Part of a small language model's weights: vocabulary 5288.
Each number is 500 + 50 x the weight over its row's rms, rounded and kept within 0 to 999. Layers, rows and columns count from 0. Numbers have three digits each. The size before them is the row's rms in percent of the matrix's.

# q: layer 4 attention query, 96x96, rms 0.402, rows 34-63, columns 48-95
# k: layer 4 attention key, 96x96, rms 0.373, rows 34-63, columns 48-95
# v: layer 4 attention value, 96x96, rms 0.423, rows 32-61, columns 48-95
# o: layer 4 attention output (transposed), 96x96, rms 0.346, rows 32-61, columns 48-95
q34 115:516532553536519498578529511384468493429476547524542521476546445526533584477481531429430479520491502458478436580532434505543558527528483536440568
k34 116:466476484462501528387550548435510578500468514599516593476461603496459582465574523490454452523397590531482412540523522447457495525490471526469552
q35 099:470528522549405581516506581559420553508450474447565424569437431470533545512568531387418514530487527483459510524449461474523551480558480533544456
k35 105:571541521521449514519466491504502502556549604500520476516424530486517405521419455634478444577477465513616481423534466413503466502450545442430541
q36 084:518576494448469464453509502553452583587462462491516640419495494467439524449459557500509561475435491461504531485576502420410483516509430483479604
k36 090:397463527521486473499551429466461533387428450542448507565541555522458507477461490523557489604460454537483530470398499509561392501479487499525437
q37 099:462426542582485554578472506591477534545526537492565520506415518504529408569500458544499538473453440424503468608493477456492474542425536442509525
k37 103:602509412488503549558478508598607577523544488421517484460519467497448526553455493526534512524540517498479488528431518504445496422530504513482512
q38 117:518585486505534399591461464428511556412491497489640527478579603504503570467453483448449486479521506548490448517454514445502590501510486451448539
k38 107:505506502397538569531495500451563467605408390452496521473555486610514476506557415493469588485523531527485547523533528524496548489528478491521586
q39 085:443392459451538544411511467567535506528594488539508476567566516398512454477519440466557527506490613428456509489598533471508529479520436452397399
k39 091:467523529445474476459483514474636510407443470477534413516456475479564598560477569468519447492477455520457503517432340542530488425519547578529513
q40 098:603425533508471554544524535435484566515367562509525518579448499468446529400606516438523507513514497465459483511561446588527481509455497512471466
k40 097:437466482489501442485550470493524409518459478460513447537461435494520557563404461459475438527419536483534542476544514512615542447468490508546477
q41 092:583532447456526557506478474566397562535516416438487519521371454528466485544532439485475542525434507488487467525442583502501438535474476439499613
k41 091:541511557592482475500466463468494505498464435443524522539607560496619598509489508597653516493457522393437587520422528449570448567571456449527449
q42 096:569526505594507401499459419447500563468513549525409475512533594533558519624524473457420547580505527522517502496501582480529544512415494531543452
k42 096:523523518557460574553459475507560544526496474536582552459530529533446417443499613526450501415591463495506445454504458496474463565500512527432531
q43 086:474443427432574511515423464423497446532422586473563500560545596537479478492526502518512456527443491499494448485542537534452453522466400491488489
k43 106:461477370436406457462500560462419449516506610465460447551446461473520468470498483440528596443515477558445456435483515522466478411455510523411486
q44 128:586447552509437494421492503547482575580553507458500388506468484440506462546513530497529584454490554395461436594543513426491471417554466456523433
k44 117:464367416513398469592440579606523519548501496473470497471453394387491464538522493503546504539460499571603538538460513453594448507551525533486481
q45 103:544490453536464533435499480438481499561526522444548470519502470511520467432480571496560507487461492413569527592533548502547466570410354516573448
k45 092:485461376462463462499609536560547499494430525526577526606445465535478512505518501548551542501510536566356460463478616503470436540515543525424508
q46 106:499463565574402555504490437537540560527546471513482516446424538510445441474476472440535511550461561389539539459589535435491421543530413597523507
k46 113:459531511508484516486491478484526484506515562453511473576474482458472555569512550528540509627515484479505420408513529583551479492504546516471479
q47 088:476479508501553541504485499488565596559502485448530468494446489406448599504557503387483535485506572496554488459582536540620417527428436513469492
k47 099:471540472475616473513484511478512485471542422468620497517510442439513527508520356452529438510444524467382490445492511508491453528550482477531587
q48 112:456588448440528487510574550463452427484530478448428457469558572515578473524466519448523587514627488581481518436465442496397477464567483558522552
k48 116:522470554511521486525485459485533535404545526543427576506512509582502363484545510593471568590494474442571496566523503516453528582525447471557401
q49 098:506473537427412418435580515499399478544511546537595565476555488538544477426547482522478527501489441538623611575431561520497516503532485499524404
k49 092:394488428492443413584548515475468479490493654488501487507462458509525512472503556585475514495532476555559550587494496412472484541540527577503568
q50 095:431454524528492451437530543499407423564508527468564489467451432500471559526570481534515569434519475495612574408578471596459433495490436554563479
k50 098:516529467405550464532502422444495455548523533513530495575568504457613531575441442439516478545476473483503550460547504420460473539434541634469429
q51 108:497492508494523454504500483548473429510585414521521485463452499557463412456513454487463523505591472509521615449468579507478505409516407486467508
k51 109:435567521425507508489509465461599450436537467513405445446541545538567441523486489468609475511597490514517513470487419428439500538589529474545480
q52 105:581528550453494482523478541521425464479571506539514458448505430593490490598462510452404551402521541512468475456513518565472554454522536549447543
k52 095:554514441471606553529513486447435555506534448470554524486519512436482420588538568561476560488509539539519606481583522430512400576448451550420510
q53 120:435548450505578460538487505443559415497477482493435527449542479451466509512450467508529440443547486599501459562503432474536562483552495488511559
k53 106:515532479489579601507508539513540490430520524586539535429611609598533435472492445528473493492442528535590459477514515520518503604412505487559534
q54 107:544500456461491477472481493579487525500479506429549510637545504568474530585584555453446552561488625447494457614528560455491533517458464459497435
k54 110:502469474454448448507438493430453575544496523499468463582419502442463497433383519568497525535456535451468495441487473523557420475517520519457476
q55 112:491493460509426525519405521568469475587541513434549426530420443532544499524590463435497563524513426406479525447488500515482515419413485535522415
k55 119:562490558516514531558533526450528503529541433393459493484452519553486483558449547526596570555571524544456425462433575487491482537523497531473514
q56 095:562458466462547450555399547483506478440522458462469446505521477427498469441473515419461586459513593511442404561482480389533520528524462459441538
k56 096:567414496420525570563507511536599519532433467521433491416447489454470495597535482468562594517488431506524530606538421574463461536522478462575438
q57 099:463496446409541420444477509475601535486546423531419544604523518547546525406432494505477495421511558554475506443506421466603499561504444511442552
k57 099:512573475404453519497562493490437530457405461522535614429481543444479455577546530475510541501473456514528608429480453539435518481515532494560532
q58 093:598404546480502609495509473517520634569467584493457407569455457567463473504509494468527474439473422488546443511546519488580493472539454534484489
k58 089:548475485600442450512468556477468472581474514491474466474497484408581506571538425489566484511498551486466487484539453446529482529478502536552568
q59 100:494557509466567521513379489405501506495458490521533561484474581514393536499443536582428506564561537512474558515448452538515458530552527474463516
k59 105:613512519537436590490464468540479481523482460509496436487548490544439497454478474413457496451458505535518465444534470510567483471473546489461532
q60 099:440521496411575397479517493560496449472567505558426541453484394568544400451389512526516566500558499532500545455515562512425428543484501516459526
k60 097:448505458458526478492493457423435533482489485541547501407534546489485578503514524549493497501556474503503616539524480506494485526532496431583392
q61 088:475468438455471512523478536462421456441445472464537471517563565493511441449476485469477579498456503565463456548497544469515471614524506452458474
k61 088:528451554534610452524517507509502468541542585496504639488490464508508434520467458581489469407449428505492519527509517553481451506401547588512556
q62 083:563461485434471478536498546505412568573471462525510490549510541439530522528470486532550514455459451364451482501520439380458568476545602493572463
k62 094:547465515510562508466423473526427441470476443505565460410480456561472486549485433475430564539467540512584511475527586549513511392421541495430483
q63 097:560480495562449540478433544534480460547521381455542529478531423495507496428477476429510482472531431446523508413601492521543444510470525532493449
k63 099:439465440473615489561542500484455450519451421510407504490439457456450476558398522526554491461393549491561510576467395429462492508559529514597531
v32 099:556476571443513484482388380505505553553471483470482518470501477442472448485553468431492530488533485437525456493412538458538429593517608444441418
o32 106:498553425514492602598483509487602523455509525442465460490607517459487488542350504540475517508509529533517510453554404548545481444539599515507556
v33 108:527454436433528523534516429486459560533495487535445529459439493551500571485390568463553573501577513575501526389522452593382462429526502542520576
o33 104:451441444503487495467482520463476477516504545520480506522534529543505541375507505604545464497539484538461463664499490462443534534502515412545463
v34 100:425533555436517594491378402515504429470468559565483552587528470525463423457492489531466466553497479408563518464580516512580455525407551472419414
o34 104:606545585577519483557484621480503463554462519504497509500482590524564564481521485489528573564563559522500489475559553510509517504508466519539587
v35 077:486473553595497454497503507439469510561533467456583542441446514467513490447518412509422496392550477517550493541538539496433550550494545595535549
o35 080:524423608570473485545497505573558498419514452513478516492424515516485473464511531470533565654453568493464533450527532513629453502500477474465535
v36 087:537433484496491517582405510468541526517474472530463481586514448519390528543523482453512457559483560504521461447383542423609461552529498565500404
o36 088:523542567475447466400488566451501490514494561483496556513539551487535432497465455502531544464523437470491533527516539567397498436509566511453536
v37 106:482478518478450481556485481590487616472493510563477542588451453454546569531507532454509575528487511603510520454443440618452458573507586482483563
o37 105:558579456498484485507592495454519433481485483491463450427529499619566532463486490607534463446555500466499529584504596414490528450482479500535446
v38 101:544549446418514548628509461513516520453480460452490462472432466584464538459530435506557529507586552481450562499520449564482441450459474533489450
o38 107:454444440504573513350554594428491519534433575515502526535526604457530448478518497544523419539563409541530492536435428469425560553516548561483551
v39 095:471553522530524432375517456400511489512574519429517425456495590444595427483510498550452485498576505609572515495524517479475448481486524430533466
o39 100:643503530546622503590553501583427507453461532527458575566548438433512533543541552542556486478424463483435485465517504541503523483486527441553506
v40 097:540550554508400523495427603475474464471467440443503403484562587470609492472432522367562465504498579539541489520462511563495493407566416590475572
o40 095:449437482492534499621519438501436546459470565504624561534432470498476617495624483513405526585529385507544503458458471540511471561453554442572458
v41 096:470404463389483460334508546518524354516534534514594496394428480532510467526481484577486460508530469519535535493620507525419542585558504562496538
o41 102:482490551485518410588494436572591576508536538559470489537521495531418537489452534467544588531469524398533525478422435464565492483437393489448508
v42 107:470436504460514531482511563460530518463517487597550530504450539373491501506511398508436565405564484528502454484552535546446540587509549612521475
o42 102:479508533556495493547479508530462430545499599477437499531420513638452452544483540472453464596355525479520498419403502470563478455504413449454529
v43 086:530484546457516431538474422612326421446508545461504528579562459527502435472531479470460482563495522479536519510429572556510491457503508425460485
o43 080:483529554576517552491342450429491537468548397481471481463547503517549562445503471458547539455566560570463542503622491513504452521437579537527520
v44 103:501471443456428542474501545549485531512558570518535504487494522440546478448560434502450562459518472437409465506531490461537564490506604488512519
o44 089:525561560560488528559387434495414476534509495505472522480516542530406373550484467414467554605478501606631478525496596482534518552520424532489495
v45 096:572421497526459519523494463583484505532587475454515403474457523634615533560568482514499487583522520503498567543523424505577468435488401531536507
o45 100:424539490509557509449537480450493566476438564562460591502473531391414458409445442553495541461528431529511523512489494543570527650456492515459467
v46 103:549582501473476488451458425545499558457420509496456519507544504510511513490445555500481376464457499532511492513575490486537569460466412476535623
o46 108:433531383483503509488509520530471460547511343462560515516476458460477538495529526432549488537471455485520572400488498497524410500521521507505393
v47 109:477447453514481533552454484568518465541410523499470541495517498429477447466498585443500422482491388452584476510515504550562532479460506587525422
o47 102:477524580456598491464469542440520505552537407516539462450499593483479513482492401566468575516514501560475394380464493490534446421494457439458546
v48 105:451425509533527603426484522467517517466581559553468498562527493452427458379491520532492486430509451399517442463541460454497526551498596428439503
o48 095:557561427485430525504423457628440441585482421458406424522455500564519547584479548535478537512520572545525508489423505454472597474571416495542479
v49 086:586406499472561486479449462452562502560491469416393453584471472436556427549506507478429465467525616485589484476496572354510498520477513452394434
o49 089:530502575591415518525448498574459479489529509510456490518420535477454475452509412489479566502469453543374484436525438555487510451503606528493532
v50 090:461483511467434412473540470559576513413491493563457476436601451505577577529558475509506468423465492515556475480494486485504532495598424489515539
o50 094:412537472430555496492496509484446492491518562414480473501496480495362517482543568413483561505485469528424521638531481525506438500398529544506443
v51 087:500502410543522409640531515476506407529403498487533557500547484413513481546449529533458478495491494593577505570501567477482513475528482474484465
o51 093:524445633595578445543578517575472472513564513523510515473537495556496499508569418526560375547399538404536516498575457539524432511509488451523559
v52 105:521432410466389519597557456525519545557581504422427521532498476546544463515495511425492461538468488527467490454541490567501476516480561413488419
o52 101:523537571489616429532454457433468423347419490473445539503529527488507523498450518538525408487523498563569504572490567503421514520616471469535491
v53 093:569491507576522470428499452513498514539541488475482433454489491465445504551535586474435503553460565485520438542497490490445482440539504544520488
o53 099:497483425511554501606540463594571559542534539502510526579468524521571460553465448583570526472483579458551562460522491481516464507503515499492457
v54 110:518458391559488459559477385423498513569532448429504565490508420608565525550487536585522451511460493523459498561558502472505544620493531459520441
o54 115:452536573450552525387519474419475441389432524519437434460549519432383507469503520475508511452537529478509472517528458563488416452524456422514548
v55 092:549493452462432562627540407523482535496533510526457524592485486466538457530531520464456528507477431552468452529553549522499540513537537512519397
o55 112:480600517534561604563539527464520453468435509464540528475505508496455552522429483572609520507527481498579569524510574503634488538526497481489594
v56 087:589601586492395495542493489422515649500477521535543499603442485560553501440447545461527501475439520581455523489547419471533575457504533526459467
o56 094:402511495492482559561567495548486481504442454448529482461605527458484480470558551485556460495619423454563534482536531539576482475457493524523522
v57 095:487454606514547478382448534472429486536509483502468449449463561486465509583491566366471540514502556536461451430486495510471464411524522465486486
o57 093:518425500508485407585485457494528595460538579404446494583504500487548414481485437474424466425447531536429435546515552482516472499472535461478426
v58 094:558520556522417431497482515479454426532528480525609477510432576578499433590534479487419431540467587480405634480510516459471490496468525434467522
o58 090:460379508490525600515447429494541457512528471521396500491530402487519524468491385472610434498514480411499504501578464483534437646479357566511496
v59 096:538498505564449559352489521542476529510523563426461494471429542516484374506464601497481445496496545515523501469488460566523429518505527515515531
o59 094:545475527477527445543430439454497464558508460531549543571493464451491502475577450462512598475531498587532393469535619520495465542539480525511446
v60 100:482491480456509541466521393570524565542467538507486495473522493570526515628422490521450478546506459394468479591486510438467453477505480432412577
o60 101:493567537593479417420463576466463461528557558521479479415467514481490482472469496456468571359487477527520549449501468475529483561489577507565460
v61 094:472465514439511466482596585458555496553494447582466525415495446563439578526468454543578560533547545534545535511482506641514431478500459488534605
o61 097:479520379457461430483529397522474517451528497572433504537521489611483446407446519434415529390450522485442498533516460493378499435561556515403472